Each number is 128 + 32 x the weight over the matrix's rms, rounded and kept within 0 to 255. Layers, rows and columns count from 0.

# layer 4 MLP gate, 704x256, rms 0.0918, rows 187-221, columns 0-63
[[125 166 153 156 114 141 127 106 100 132  98 148  78 100 121 123  88  93  82 156  45 104  87 115 148 137 116  99 143 127  61 165 107 128  93 125 107 172  72  65 179 103 104  80 118  70 128 114 118 185 170 188 150 112 124 129 121 104 140 124 100 132 103 154]
 [ 77 160 163 118  67 103 177 197  97 118 105 144  91 112 129 154 122 141 167 145 134 127 132 112 143  84  99 124 170 124 101 120 130 175  60 118 119 155  83  66 109 183 110 119  78  99 154 108 112  99  95 164 123 147 104 181 123  81 117 134 103  66 171 197]
 [126  60 157 138 106 115 170 142  92 177 135 109 159 113  69 122 111  77 139 159 111 148 151 160 123 149  85 103  97 159 115 100 120 103 101 173 177 141  55 106  70  90 162 102  98 128 160 104 159 165 114 141  30 146  99 114  96 104  55 140 106 165 159 139]
 [108 125 131 137 123 115  73  96 158 175  67 168 136 163 138 108 159 112 140 161  82 135 121 124 140  66 120 139 163  86 172 132 108 109  56 154 104 186 141 141 122 129 133 144 140 137 114 114  75 207 170 130  98 145 153 115 111 158 128  37 161 119 147 145]
 [ 87 132  60 107 143 134 124 136 147  91 148 128 143 127 123 141 150 169 125 173  75 120  72 111  67 132 165 144 120  94 126 152 132 157 165 112 177  94 179 159  74 143 158 129 126 105  97 138  87 122 100 113 135 128 116 116  93 154 113 116 164  34 147 117]
 [131 155  97 150 121  93 142 107 136  93 153 117 107 138 106 161 201 133 102 143 127 199 119 159 170 120 160 147 128  77 100  98 130 156  83 132 182 127 119  60  60 115 114 137 134 107 174 193 170  63 133 170  72  88 119 101 134 177 132  76 161 128  94 121]
 [124 133 170  81 164 154 126 154 150 143 127 184  97 144 119 130 154 168 143 114 127 121  89 170 157 142 152 147  66  98 167 151 135  48 132  91  96 114  60 150  87 140 159  81  42 199 134 129  90 125  60 182 103 139  91 124 188 139 111 145 106 169 104 117]
 [147 157 152 155 114  60 129  99 125 172 108 107 180 115 175  90 113 112 100  96  91 117 151  55 171  62 100 156 110  98 104 134 107 142  95 128 113 168 160 102  89 162 107  82 141 154 109 100 154  85 120 125 160 122 133 165 113 112 150 135 103  79 124  79]
 [123 120 113 125 138 110 186  97  93  93  89  96 142  96 118  60 123 159 137 109 112 144 124 100  88 123  78 141 162 101 158 130 151 147 133 146 121  92 123 143  76 153 105 174  56 190 150  59 114 124  92  85 163 146  68 110  68 134 131 186 178 108 155 127]
 [152  85 122 161 134 133 113 102  93 117  76 164 115 139 135 141  71 103 169  78 120 174 109 131  83 183 127 100 138 148  84 141 179 139  59 118 101  87 154 108 170  87 191 167 170 144 113 119 101  83 144 130 104 141 133 125 100 117  90 150 136 111 128 167]
 [138 130 150 121  96  55 158 172 152  88  57 129 220 109 135 126  53 137 109  51 128 119  95 137  84 164 110 162 132 106 128 138 147 167  98  73 124  93 111  93 103 164 104 149 137 117 137 121 153 150  98 117 106  88  74 100 125 155 109 109 124  58 102 139]
 [153 134 125 113 122  71 121 110 111 123 144 114 134 106 111 131 105 124 112 141 149 175 131  63 120 125 155  90 106 163 136 145 144  94 130 133 143 130 118 108 114 152 149 139 115 150 121  85 120  83 144 123 148 151 124  94 153 108 136 126 128 125 107 175]
 [177  79 110 139  92 126 160 106 130 102 158 133  68 141 163 179 111 122 122 101  77 150 147 149 171  81 157 124 173 184 163 140 152 117 109 133 136 110 139 165 160 132  57 144 145 119 207 103 158 158 163 193 112 107 122 141 117  57 139 139 108 112 126 135]
 [135  59 101 150 180  54 169 112 140  82 151 174 155 168 151 111 160 119 141 189 121 107 116 124  96  78 126  82 156 131 103 144 149 162 109 107 146 142 142 124  65 103 129  68 119 174 180  94 139 127 119 206 122  95  55 112 134 178  90 119 152 119 171 176]
 [151 127 154 171 116 169  86  87 121 166  89 141 158  93 148  75 129 158  85 120 105 170 108 141  75  90 183 127 110 170 135 137 172  89 140 108 116 131  81 163  70 149 130 132 157 171 153 168 116 119 115  58  95  98  68  49 105 154  99  99  91 139 127  82]
 [153 120  97 121  90  50 181 182  95 162 165 158 157  97 159 101 114 171 119 149 120 110 132  80 181 131  63 169 175 127  93 119 198 114 154  66 134  62  96 138  95 115 153 119 110 129 172 120  51 148  67  92 124  93 131  39 111 133 142  76 137  69 117 151]
 [160 110 173  94 113 116 124  97  88 136  95 132 157 104 121 119 164 119 131 159 142 197 164 109 120 118 110 136 134 162 152 112 148 105 131 130 112 171 109 134 121 142 173 149 105 114 130 122 129  96 111 100  78 135  88 187 136  79 102 131 100 189 133 115]
 [127 114 104  63 107 107 159 114  55 130  99  57  95 171 142 186 100 127 134 126  84  86 138 116 144 152 141  96 145 124 156 135 147 104 163 187 105  99 162 119 111  72 130 122 108  52 167  89 143 105  99 143  60 134 139  56 138 121 151 118 130 120 170 134]
 [120  76 177 140 118 159 114  94 144 162  85 170 129 120 147 130  60 155 135 121 155 150 113 145 133  97 105 162 184 160 106 161 175 158  49 118 100 218 133 120 159 129 102 159  63 121 109 203 122 166 138 156 115 165 117 134 101 124  87 179  96 152 109 148]
 [180  34 126  74 111  57 165 123 138 140 147 116 197 103 184 124 129 114 124 116 126 115 146 152  56 133 145 125  78 207 151 141 169 121  55 111 104 137  94 126 135 125 108 158  64 118 141  86 167 150 142 120  62 140  83  87 113 164  63 145 174  85 120 119]
 [ 99 135 126 141 155 134 106 163 126 123 139 107 113 155  78  83 156 157  89 103 106 138 114 126  76 137 116  85 173 139 138 136 151 153 132 148 136 130 138 122 111  93 132 124 150 135 136 152 119 147 116  76 188 112 157 141 122 146 142 125 175 120 102  88]
 [126  66 171 145 125 156 113 146 204 160 100 146 148 143 108 132 107 143  87 172 149 144  92 107 137 119 114 161 141 173 116 149  78 184 111 138  87  96 141 155  70 184  99 146 147 117 173 101 172 208 133 155 108 142 104  70 166 137  91 186  91 159 138 111]
 [177 159  92 115 145 101 102 101 183 126 113 111 125 141 158 153 150 140 104 116 115 116  98 138 150 149  35 109 145 160 140 163 118 146 133 119 140 104  58 133 158 160  87 168 111 102 138 124 124 138 140 147 136 124  96 154 152  79 151  73 113 125 155  92]
 [131  90 147 175 147  81 195 121 119 136 187 118 151 131 157 104 101 152  99 120 149 123 108  46  79 131  94 175  91 227  95 139 138 129 122 138 139 139 147 143 132 157 154 170 113  89 190 105 132  81 133 152  91  65  67 137  89 100 124 135 105  82 161 127]
 [156 129  95 125 152 171 121 102 137 132  81 125 156 138 109 155 152 115 157 148 189 114 141 170 110 125 115 116 100 151 117 196 176 106 132 154 141 156 124 135 163 123 111 168 125 107 127 141 146 105 148  93 119 120 140 155 121 124 120 127 145 151 169 117]
 [180 136 136 168 131  82 134 130 141 141 121 137 188 121  99 147 122 120 122 178  87  97 130 100  99 149 107 104 177 182 110 100 174 122 158 111  89 114 162 140 142 169 131 129 142 129 154  83 106 183  86 134 136 103  81 122 156 128 168  63 119 115  97 161]
 [ 91 129 144 121 144 129 214 140 152 157 154  70 197 102 143  81 187 185  94 148  64 159  85  90  92 136 142  98 118 105  84 112 116 128 125 161  64 122 147 119  53 135 146  59 108 216  87 130 207 123 148 160 169 113 121 117 157 161 107 137 177  84  75 126]
 [133  80 197  88 125 189 173 149 178 116  93 115  83 182 122 157  68 137 159  70 109  66 139 172  78 162 140 107  82 162  91  88 133 153 145 125 107  90 124 114 171 132 144 210 113 119 107 207  88 177 143  81  85 159  80  69 137 153  66 136 110 141 152 156]
 [118 123 164 107 129 142 153  98  84  88 104  90 106  91 111 193 146 169 162 138  98 115 114 152  89 142 122 168 108 113  91 121 120 150 124 145 142 107  89 134 117 123 175 108 103 119 120 155 135  73 113 141 111 127 129 142 157 122 111  79 105  98 119 129]
 [101 127 186 181 142 130 123 163 123 128  80 159 161  94 125  77 162 109  97  99  99 125 111  55  53 158 128 143 139 115 120 147  90  90 118 196  83 155 102 135  82 145 134 161  90 169 100 143 136 125 128 137 154 161  57  94  64 111 125 130 132  83  94 125]
 [147 127 105 152 127  72 163 102  97 178 111 128 157 124 153  86 131  81 113  81  77  96 150 128 125 158 157 167 120 126  71  92 131 153 168 180 149 130 161 163  74 103 108 128 146 136 193 111 100 140 100 109 129 114 114 144 143  95 131 128 115 137 102  63]
 [173 122 139 120 166 155 211 128 107 146 130  45 108  95  97 208 162 125  86  99 105 130  40 150 101 119 141  88 113  74  42 140  73  97 120 118 154 187 112 163  42 130 134  65 112 161 183  87  96 107 156 165  66 114 130 126 139 124 160 174 144  98 108  95]
 [185  39  61 112  94 156 179 135 160 164 125  38  99 117 113 114 136 163  74 140 123 175 143 146 116 107 149 181 164 103 130 114 190 223  51 130 132 153 106 105 113 106 116  94 138 121 123 117 135  56 168 151 143  96 137 159 152  98 126 145 195 125 141  96]
 [141 125  67 131 181 142 116  94  87  71 147 141 177 124  91 130 171 187 180 143 129 141 116  65 127 163  79 126 159  84 105 116 115  74 147 140 137 135 142 127  93 166  97 140 141 101 122 141 134 111 144 128  88 116  96 104  76 110 140 112 149 142  94 173]
 [113 155 155 157  17 109 162 149  52 145  93  83 106 117 167  91 141 142 124 123 140 102 139  85  84  87 107 122 158 112 159  86 119 154 154 102 107 120 142 110 134 154 153 119 130 166 160 184 131 130 130 156 160 134 107 140 135 119 118 129 186 145 137 110]]
# layer 4 MLP up, 704x256, rms 0.0921, rows 187-221, columns 0-63
[[118 157 128 166 108 161 140 135  71 145 115 151  87  74 105  81  66  80 104 100 156 176 102 170 126 138 122 174 123 113 101 113 131 150 153 142  49 119 101 103 159 111 120  90 141 168  73  86 175 217 128 171  74  71 110  49 134 109  72 100 162  84  74 117]
 [144 141 132  71 107 153 165 149 175 107 147 151 137 151  77 157 184 150 121 161 127 158 199  70 106 138 137 107 130 127 123  98  76  78  88 110 186 121 118 129 122 161 165 137 113 188 120  98 123  85  90 136  77 153 155 151 119 100 169  92 100 129 163  94]
 [150  66  87 166 127 103 119  97 107 110 102 133 141  66 155  51 126 131 101 186 169 143 145 160 138 132 121 136 146 189 185 130 117 134 145 133 132 177 162 142 173  73 155 107 117 150 154  98 111  92 133 123 111 139 113 115 147 115 118  89 116 143 123 162]
 [125 124 106 168 156 110 117 127 111 193  53 114 173 111 134  66 113 112  55 173 126 127  62 100 159 182 139 148 152  92 129 142 142  72 109 142 128 115 162 101  91  99 167 173 134 169 127  94  46 156 173 115  75 148 133 131  92 118 130  69 132 157 131 178]
 [148 137 140 170 125 122 163 126 156 107  82 190 147 114  92 147 161 152 136 116 104  90  86 126 118 140 104 130  96 123 138  99 115 101 106 140 103 108 147 132  98 115 148 148 134 158 112 151 127 147 111 126 163 110  98 123 133 143 161  60 101  57 132 105]
 [161 171 117 155 134  53  82 207 191 152 137 134 141 138 102 182 133 164 123 102 149 129 108  61  84  92 186 151 137 119 154 167  99 105 123 132 129 106 127 142 145 132  96 127 156 126 120 102  78 154 114 159 133  86 134 125 143 142  55 118 131 143  11 101]
 [118 140 113 122 140 137 115 154 130 133 116 127 141  66 122 106 151 152 107 134 113 113 112 131 137 108 107 203 119  88 153 118 144  36 203 147 129 113 148 168  90 142 134 105  78 240 126 127  88 139 111 181 150  97  99 119  83 129 117  80 136 110 128 130]
 [ 70 109 151  87 122 153 109 150 104  98 137 109 142 165 161 142 123 126 112 118  78 121 113 157 167 144 123 158 114 111 146 118 135  45 165 168 105 165 111 140 163  97 126 149  90 173 141 173 112 138 172 137  95 135 189 128 134 169  58 137  89 121 118 131]
 [155 152 112 108 172 174  80 132  57 156 156 103 100 119  93  59  61 171 168  99  85 138 113 148 125 160 145 153 142 100 126 129 165 107 115 135 135 108  80 146  68 144 108 112  97 107  61  73 121 109 137  76 152 164 178 148 116  84 173 188 188 161 108 120]
 [153 113 144 164 140 115 149 153  74 116 127 181 139  98 137 148  87 165 112 129 120  91 126 123 146 153 151 149 125 150 128 110  75  88  78 140 126 117 127 146  99 102 145 120 127 114 193 144 159  98 137 152  92 134 107 116 114 108 122 124 154 126 165 104]
 [131 136 165 126 156 142 162 147 112 142  98 142 175 133  97 186  83 139 144 112 117 114 112 115 154 179 147 131 131 146 130 146 123 189 171  78 180 123 121  93 112 141 117  93 115 148 149 104 193 139  90 181  93 128  83 172 166 157 159 114 191 118 106 116]
 [107 109 153 107 112 107 110 129  91 169  79 109 125 148 140  83 136 146 125 103 114 149 108 246  98 112 156 172 116  79 133 112 158 144 135  85 127  94 153 141 139 141 153 151 177 137 132 123 105 125 117 153 135 114 144 169 153 139  74 121  85 125  78  67]
 [ 65  94 151 122 124 117 132  80  97 110 106 131 154  91 167  97 124 137 114 118 146 164  92 170  53  84 116 170  96 114 123 106 149 118 120 211 156 141 231 126 179  98 131 173 162 142 157 131 150 133 125 157 120 152 125  86  98  87  95 131  47 141 172 138]
 [161 142 170 139 130 127 106 101 165  99 145 134  77 155 166 178 156 130  94  96 117 175 149 202 128 124 143 155 123 160 130 144 114 127 173  86 152 124 106 153 119  59 143 165 149  89  83 139 167 102 137 116 123  81 130 146 179 159 131 148 112 147 136 116]
 [124 131 162 137 129 143  39 131 119 176 122 169 156 136  95 184  80 153 129  90 129 149 120 187 133 146 117 110 112 118  91 132 102 159 134 132 121 153 114 154 144 171 148 144 138  92 115 173 136  86 142 117 137 111 104 115  69 173  86 177  96 124 117 130]
 [156  76 139 111  86  71 136 139  90 118 145 131 191 145 133 142  79 121 154 202 128 115 142 132 149 110  86 127 106 149 136 120 143 186 153 104 174 111 131 170  86 129 108 110  90 161 164 139  73 159  92 101  73  89 110 127  67 150  93 129 161  95 154 129]
 [120  81 141 153 173  99 135 117 178 146 127 117 176 171  88  81  78 107 122 101 118 174 137 161 167 136 120 163  95 188 134  85 150 138 115 129 120 147 151  86 121 115  70 138  65 168 115 104 117 145 203 117 121 153 104 124 102 115 122 132 168 167 105 113]
 [122 133 137 163 182 121 129 118 127 120 133 177 118 129  94  89 137  73 174 183 145 112 121 109  95 101 160 128 151 125 134 152 154 117  95 147 192 166 163 124 117 167  84 128 121 139 122 125 157 165 140 118 156 193 165 145 169 171 138 192 175  99 103 186]
 [106 117  95  59  87 150  87  92  90  72 143 122  67 102 123  99 128 118 124 161 144 207 130 162 120 162 137 151 122 118 149 172 173 144 147 152 133 113 136 105 116  95  96 118 176 121 127  59 156 105  95 128 128  98 161 143 118 176 125 119  90 155 129 131]
 [ 60 181 189 131 113 157 130 138  98 150  83  96  77 105 148 113 143  89 142 130  95 125 122  97 141  86 109 163 133 124 152  73  84 155 140 149 106 137 103 135 138 146 126 131 149 110 143  82 117 140 129  91 103 164 185 138 131 112 139 117  63 158  91  92]
 [ 74  79 124 130 145 102 115 110  96 110 130 164 110  71 157 187 129 175  36 132 144 122 116 109  88 124  82 159 108 133 117 166  94  97  99 145 137 131 133 129 151 149 158 115 172  79 142 107 190  77 161 146 120 159 182 129 123  97  87 125 106 135 157 181]
 [153  87 152 118  97 130 157 149 136 120 141 109  88 147 167 144  56 173 140 101 119  62 125 134 126  76 151 155 107 171  99 108 139 187 161  81  97 150 162 107 190 167  89  74 126  74  98 141 133 168 150 111 127 156 166 153 145  93 146 171 170 123 114 105]
 [107 103 113 137 104 114 145 110 155 147 129  81 130 179 125 128 123  99 142 159 140 127  92 108  91 113  99 104 104  69  83 160  96 111 127 141 120 144 136  95  76  79 115 120 144 165 165 102 119 103 176 137 131 124  92 102  59 105 134  86 165 119 142 151]
 [ 89 103 141 162 180 147 156 144 135 130 159 109 167 172  87 129  89  88 158 133 158 107  92 114 108 135 157  81 159 121 134 145  98 116 163 116 159 164 175 118 126  95 129 187 117 126  98 133 123 152 152  87  74 122 128 102 164 175 137  89 104  97 118  92]
 [100 141 170 150 128 114 100 181  81 136 149 136 138 116 136 101 146 113 152  60 101 142 154 114 191 119 152 153 155 171 115 120 100 164 127  90  56 124 113  98 133 145 132 145 148 147  99 102 130 123 108 138  94 120 134 131 168 172 115 143 121 117 111 143]
 [130 142  77  92 123 149 106 102 162 126 152  85  83 106 178 126 119 152 126  76 130 116 138 140 164  80 185 184  98  80 114 151  59 113 122 166 199 113 108 120 102  85 111 109 116 133 120  82 150  51 163 115 129 136 161 138 114 135 134 162 140 111 159 115]
 [179 126 171 101 127 120 154 141  75 166 140  71 161 145 139  84  73 103 129 120 137 131 105 153 101 133 145 144 156 104 108 137 130 107 164 150 164  97 133  90 108 112 115 129 139 185 151  56  99 151 114  96 146 116 182 128 128 120 170 118 185 154 104  51]
 [ 79 141 182 178  67  78 162 189 160 107 160 188 130  87 132  94 128 116 133 148 122 134 106  78 129 105 102  68 190 108 117 184 162 121 118 134 153 142 140 150 173 126 108  77  92  97 133  89 119 112  90 109 167 192 101 117  88 119 141 145 151 113 173 189]
 [124 133 156 132 100  93 145  83 140  46 130  56 135  96 163 171  82 149 161 100 113 123 133 129 171 151 137 155  98 102 124 121 115 147 129 164 105 146  92 185  97 100 160 121 152 119 157 159 120 111  72 165  89 102  87 123 153 103 102 128  99 108 174 177]
 [134  98  34 139 108  89 132 151  92 154 119 124 144 141 125  80 102 135 108 177 137 184 131 153 159 101 174 119 123 133 153 149 173 151  82 104 101 135 113 161 120 201 121  96 161 117 156 159 116  57 198 142 109 123 174 152 150 106 112 199 101 128 212  98]
 [138 139 151 117 113 122 156  75 153 118 151 158 105 136  92 139 145  69  64 132  96 109 154 153  97 153  93 112  98 178 110 114 111 158 146 145 162 129 163 148 107 131  72 208 109 129 194 113 132 127  84 153  66 135 121 142 126  83 139 130 100 133  97  96]
 [118 146 111  90 154 113 129 110 119 132 101 142 143 171 129 159 122 131 178 129 106 144 127  82 124  80 155  77 226 108 139 122  98  85 143 119 111 108 140 137 127 129 124 122 131 117 144 116  95 155 119 116  82 136 101 125  62  92  78 138 102 126 163 109]
 [ 40 125 161 162 181 173  85 111  60 134  93 183 143 150 109 238 129 128 136  96 185 118  77 122 190 122 198  87  82 121 108 156  67 116 103 157 125 149 155 156 125 151 134 132  65 136 125 125 122  81 154 112 135 121 136 128 163 133 129 139 113 142 179 183]
 [156 132  89 167  89 103 174 184 184 136 128 147 125 133 207 157 125 128 115 131 160  97 164 106 172 162 129 148 101 117 189 112 130 144  90 183 126  92 152  71  85 117 133 135 129 185 163 160 130 105 115 102 103 107 132 142 145 110  95  66 148 145 140  92]
 [142 132  70 174  79 119 189 139  96 139  98  50 132  69 117  89 183 111 126 117 152 110 129 110  98  99 122 153 147  97 158 113 169 115 133 102 149  95 133 122 126 114 132 123 142 137 121 120  77 100 155 108 170 138 111 146 128 129  95 143 168 184 116  99]]
# layer 4 MLP down (transposed), 704x256, rms 0.0888, rows 187-221, columns 0-63
[[143 172 145 165  83 172  74  84 142  88 193 194  38 123 214 111  95 118  91 178  92 111  95 151 156 133  88 167 134 123  93 112  58  82  86 132 165 127  55 110 192  87 137  67 223 149 125 136 131 151 130 175 118  88 125  99 191  82 162 160 126  77 109 165]
 [133 121  22 101 117 133 162 175 135 153 113 152 180 133 112  86 156 184 109 140  93 137 165  91 133 171 116 105 109 119 127 106 109  91 129 115 144  85  92 140 150 132 175 129 102 104 124  73 127 118  79 129 144 119 139 123 143 209  85 153 125 173  92  97]
 [ 40 174  85 140 124 124 150 162 126 165  81 114 112 102 174  84  98 145 139 128 131  82 131 109  74 154 114 162 112 108 131  96 124 157 184  98 104 102 101 115 112 171 159 138 155 139  97 121 105 140 139  97 134 142 120 141 148 104 128 153  92  87 127 163]
 [147 126 137 171 147 146 128 136 116  48 203 174 135 187 118 194  76  99 143 117 110 119  72 159 128 142 186 114 143 173 120 147 109 170 134 171 104 109 117 103 159 135 104 104  88 135  83  97 218  96 134 135 142 119 130  80 193 113 179 193 123 132 133  95]
 [157 111 126 104 140 115 158 139 114 151 141 136 125  65 122 158  91 158 160 110  88 176 183 174 193 116  85 118 187 171 142  97 140 166 104  97 154  80 116 110  88 102  95 106 166 112 146 101 107 121 116 148 106 183 154 141  88 138 150 209 136 138 139 113]
 [ 74  84 105  87 188 135 109  92 101 123 150 134 108  59 135 144 128 110 143 134 135 130 121 133 124 101 139 133 149 118 121 112  72 102 161 118 129  92 184 120 132 115 141 178 133 106 143 139 154 137 111 149  91  78 156 138 152 177 104  99 129 110 138  99]
 [154 161 124 117 130 137 172 104  79 210  59 152 149 147 102 125 154  91 140 161 106 115 139 110 167  55  88 136 138 115 202  80 162 128 168 164 177  97 145 164 126 130 103  51 117 163 151 121 124 148 138  92 141 165 119 120 125 187 123  94 170 170  90 147]
 [146 127  85 165 158 132 125 106 106 151 135 143 100  54 104  99 136 115 112 136 122 118 133 101  99 109 136 165 151  99  66  91 108 149 105  84  86  97 141 131  78 131  99 112 176 133 101 172 114 129 102  48  93 106 164 135 109 180 143 117  89 109 128  86]
 [ 78 148 111 111 112 145 104 146 144 205 107 135 194 164  89  77 151  76 199  75 162 147 146 155 157 219  92 173 153 116 129 124 201  98 110 118 105 177 124 158 125 108  85 160 113  88 176 149 103 151 193 125 127 171 124 133 143 113 115  57 113 137  50 106]
 [112 128 124 106 107 139 152 165  97  95 142  94 144 129 159 119 112 133 110 131 175 153 146 132 186 154 113  81 154 144 131 128  97 103 116 154  62 133 172 125 126  97 148  71 130  45 153 151  74 114 154 175 154 160 108 145 228 139 111 165  86 162 154 111]
 [169 206 155 116 140 131  97  88 144 113 149 145 140  87 140 168 120 138 184 131 166 124  95 152 142  96 132  98 100 106 113 197 130 136 109  87 140  73 101  62 157 127 118 107 163 140 130 154 214 155 113 169  83 112 138 124 136 127 135 118 111 120 156 124]
 [108 150 169 162 136  76 139 126 142 141 150 178 127 165 139 157 139  99 128  88 197 112 170 124  95 128 154 139 168 118 137 107 105 144 128 145 120 144  69 155  84 131 130 104 165 115 143 131 160 122 169  73 152  84  69 140  72 103 122 149 145 102 172 161]
 [167 167 143  98  70 169 101 195 101 118 106 167  78 173 169 118 101  91 197 157 142 170 118 147 118 137 106 104 134 137 153 103 154 169 125 118 144 120 139 109 125 106 119 128 148 103 111 139  89  65 122  65 127 125 111 157  83 125 106 147 166 253 119 165]
 [106 152 138 121 187 135 106  88  61 122 139 156 116 114  92 118 106 101 117 115 134 179 122 107 136 115  74 150 169 139 189 134 125 186 130  89 164 163 135 155 134  83  95 108 120 159  85 123 172 147 128  84  81 166  88 139 155 106 131 147 215 176 206 111]
 [102 153 120 115  23  82 169 126 130 133 147 126  94 140 186  35  84 111 108 138 132 148  90  56  93 124 110 122 136 153 150  73 152  80  94 179  58  83 166 153 142 137 102 165 167 181 115 110 193 130  88 109 201 175 134 147 171 100 159 114 112 124  91  64]
 [162 172 113 106  68 133  84 175 168 111 124 157 109 204 154  82 112 146 137  99 148 113 104 154 122 148  71 197 158 122 158  89 140 117 136 186 129 121 122 143 147 146 173 150  99 129 116 111 140 110 116 140 138 104 134  35 183 157 147 158 151  90  79 129]
 [ 92 125 115 116 127 167 121 161 153 125 109 215 104 164 133 104 121 168 103 115 158  77  56  71 129 102 138 155 127  96  94  72 142 159 165 145 122 128 161 152 143 118 142 151 141 188  80 153 136 158 147 178 196  86 101  83 132 143 159  70 102 104 146 118]
 [112  80  73 105 129  78 104 127 135 130 158 116  74 154 184 109  91 134  88 106 123 171 140 112 112 161 154 129 155  62 137 155 165 148 122 122 105  47 149 153 128 129 151  96 103 141 158 122  97 132  90 142  89 115 138 110 119 159 132 105 111 159 108  87]
 [133 141 146 126  82 194 177 135 188 147  62 184 148 160 165 132  69 160 167 115 162 102 105 106 141 118 157 105 137 113 132 106 121 126 120  78 121 118  91 104 160 154 164 104 125 162 106 180 116 158 121 128 109 115 149 134 128 101 159 158  91  60 118 164]
 [111  51 108 150 121 145 203 141  98 187 118 126  40  98 138 114 122 158 140 114 136 171  41 177 185 111  74 117 123  91 110 109 106 157 118  78 118 141  99 156  88  95 135 154  93 110 120 140  40 124  96 142 120 204 134 134 135 165  76 167  86 131 106  65]
 [149 158 128 113 135 167 120 130  71 112 129 136 102 156  97 101 158 112 194 101  98 143 135 150 168 141 104 127 176 115 114  76 123 145 160 117  83  60  52 148 112 107 114 155 136 176 124  79 120 173 115 135 127  86 116 159 124 165 117 144 182  61 110 101]
 [106 129 152 151 126 102 109 119 145 118 144 174 134 183 157 145  95 162 119 115 158  54 121  91 102  88 153 185 161 134 143 123 100 112 134 146 119 163 146 118  76 144 166 145 123 218 125 142 113 168 167  74  76 141 152 122 106  89 155 155 100  79 133 126]
 [106 119 151  71 100 139 124 148  80  88 138 181 145 166 176 110  60 142 148 167 108 201 145 150 138 100 124  94 127 193 146 163  95 184 146 151 104 150 111 109  84 143 125 120  84 141 151 149 141 129  90 127 102 151 124 134  90 124 134 150 150 113 135 121]
 [109 167 151 140 104 157 163 135  75 159 114 146 119 115 147 143  76 147 123  58 163  99 115 170 129 111 138  89 173 129  83 163 109  55 100 151 157 103 145  98 122  94 150 154 115 158 124  93  85 130 133  96 140 127 122  91 111  67 142 162  80 119 168 122]
 [108 153 117  85 147 148 121  95 148 125  80  94 164 106  95 144 149 157 142 165 135 115 102 133  68 125 112 108 109 114 124 142 166 109 134 169 159 167 193 161 173 135 134 104 133 108 143 167 142 108 127 132 120 140 124 130 137 113 125  91 117 144 137  95]
 [147 115 124 174 144 155 113 133 107 115 147 150 136 114 121 157 164 200  81 196 197 148 145 125 123  65 167 118  89 138 125 154 174 139 109 168 172 162 138  84 130  74  70 104  63  81 129 159 130 130  93 120 161 114 153  95 105 119  85 157 142  53 157 176]
 [ 38 131 116  66  11 177  92 120 180 148  79 162 121 113 147 129 108  99 195 127 174 129 144 107 171 125 117 110 111 112 107 149 157  87 132 165  95 122  88 115 129 118 104 157 194 108 154 206 134 118  74 152 100 102 155 125 114  92  81  95 148 121 102  90]
 [171 107 165 132 122 155 124 129 107 177 117 135 128 131  92 160 130 148 127  65 171 169 182 189 125 118 100 105  58 132 130 144 156 137 155 163 147 106 149 120 133 178 158 154 144 101 139 139 118 125 111 135 196 179 128 132 117 158  95 148 146 104 113 166]
 [155 174  83  86 130 165 150 104 123  98 116 131 114 166 125  99  49 177 181 139 164 112  91  92 140 156 110  79 149 113 138 119 133 122 162 134 176 100  82 129 131 145 137 140  56 149 121 211 108 103 125  61 102  75 122 155 143 121 130 152 136 116 163 163]
 [109  84 111 129 156 180  95  86 110  43 161 117 100 106  67 130  99 108 140 159 123 134 123 116 164 161 177 165 101  97 190  95 178  57 135 139 134 149 118 144  79 154 141 111  89  81 172 139 109  95 141 118  86 169  61 109 157 156 147 158 146 117 140  67]
 [ 96 152 150 128 116 148 121 137  97 108 129 142  80 136 161  98 111  65 123 106 132 170 156  94 142 150 139 119 207 178 151 150 143 135 151 130 142 106 128 167 116 125 111 117 121 103 153 154 166 130 107 128  75 115 109 120 171 166  75  81 211 235 133 138]
 [136 160 116  66 140 146 109 133 221 114 113 148  68 155 138 101 138 129 208  94  56  70 154 112 183 106 147 105 176 132 122 167 178 140 124 111  71 160  94  85 113 126  96 126 138 172 129 175 134 134 118 199 126  99 110 216 137  78 101 158 127 123 138 165]
 [ 75 103 121 163 151  97  72 135 149  99 147 124 157 119 163 111  95  78 136  66 167 106  90 105  90 163 114 137 150 166 109  96  33 114 132 202 108  86 113 121 161 110 166 158 117 151 163 108 166 124 129 156  90 116 127  96 146 130 176  99  68 103  84 198]
 [135 120  95 140  92 122 133 185 119  97 146 145 146 165 125 114  80 176  78 157 125 118 137 110 143 172 101 137 102 116 172  67 153 131 116 161 188 135 113 147 166 147  78 144 129 152  81  98 124 160 113 156  83 126 126 157 132 129 157 186  96 132 160 155]
 [143 122 204  88 117 115 118 132 101 155  35  95 146 160 109 106 135 207 173 126 179  94  83 160 150 125  94 130 115 131 146 118 113 149 125 149  97 138 174 116 136 107 162 143 170  70 177 114 173 106  99 164 117 201 171 153 201  82 151 120 108 130 169 129]]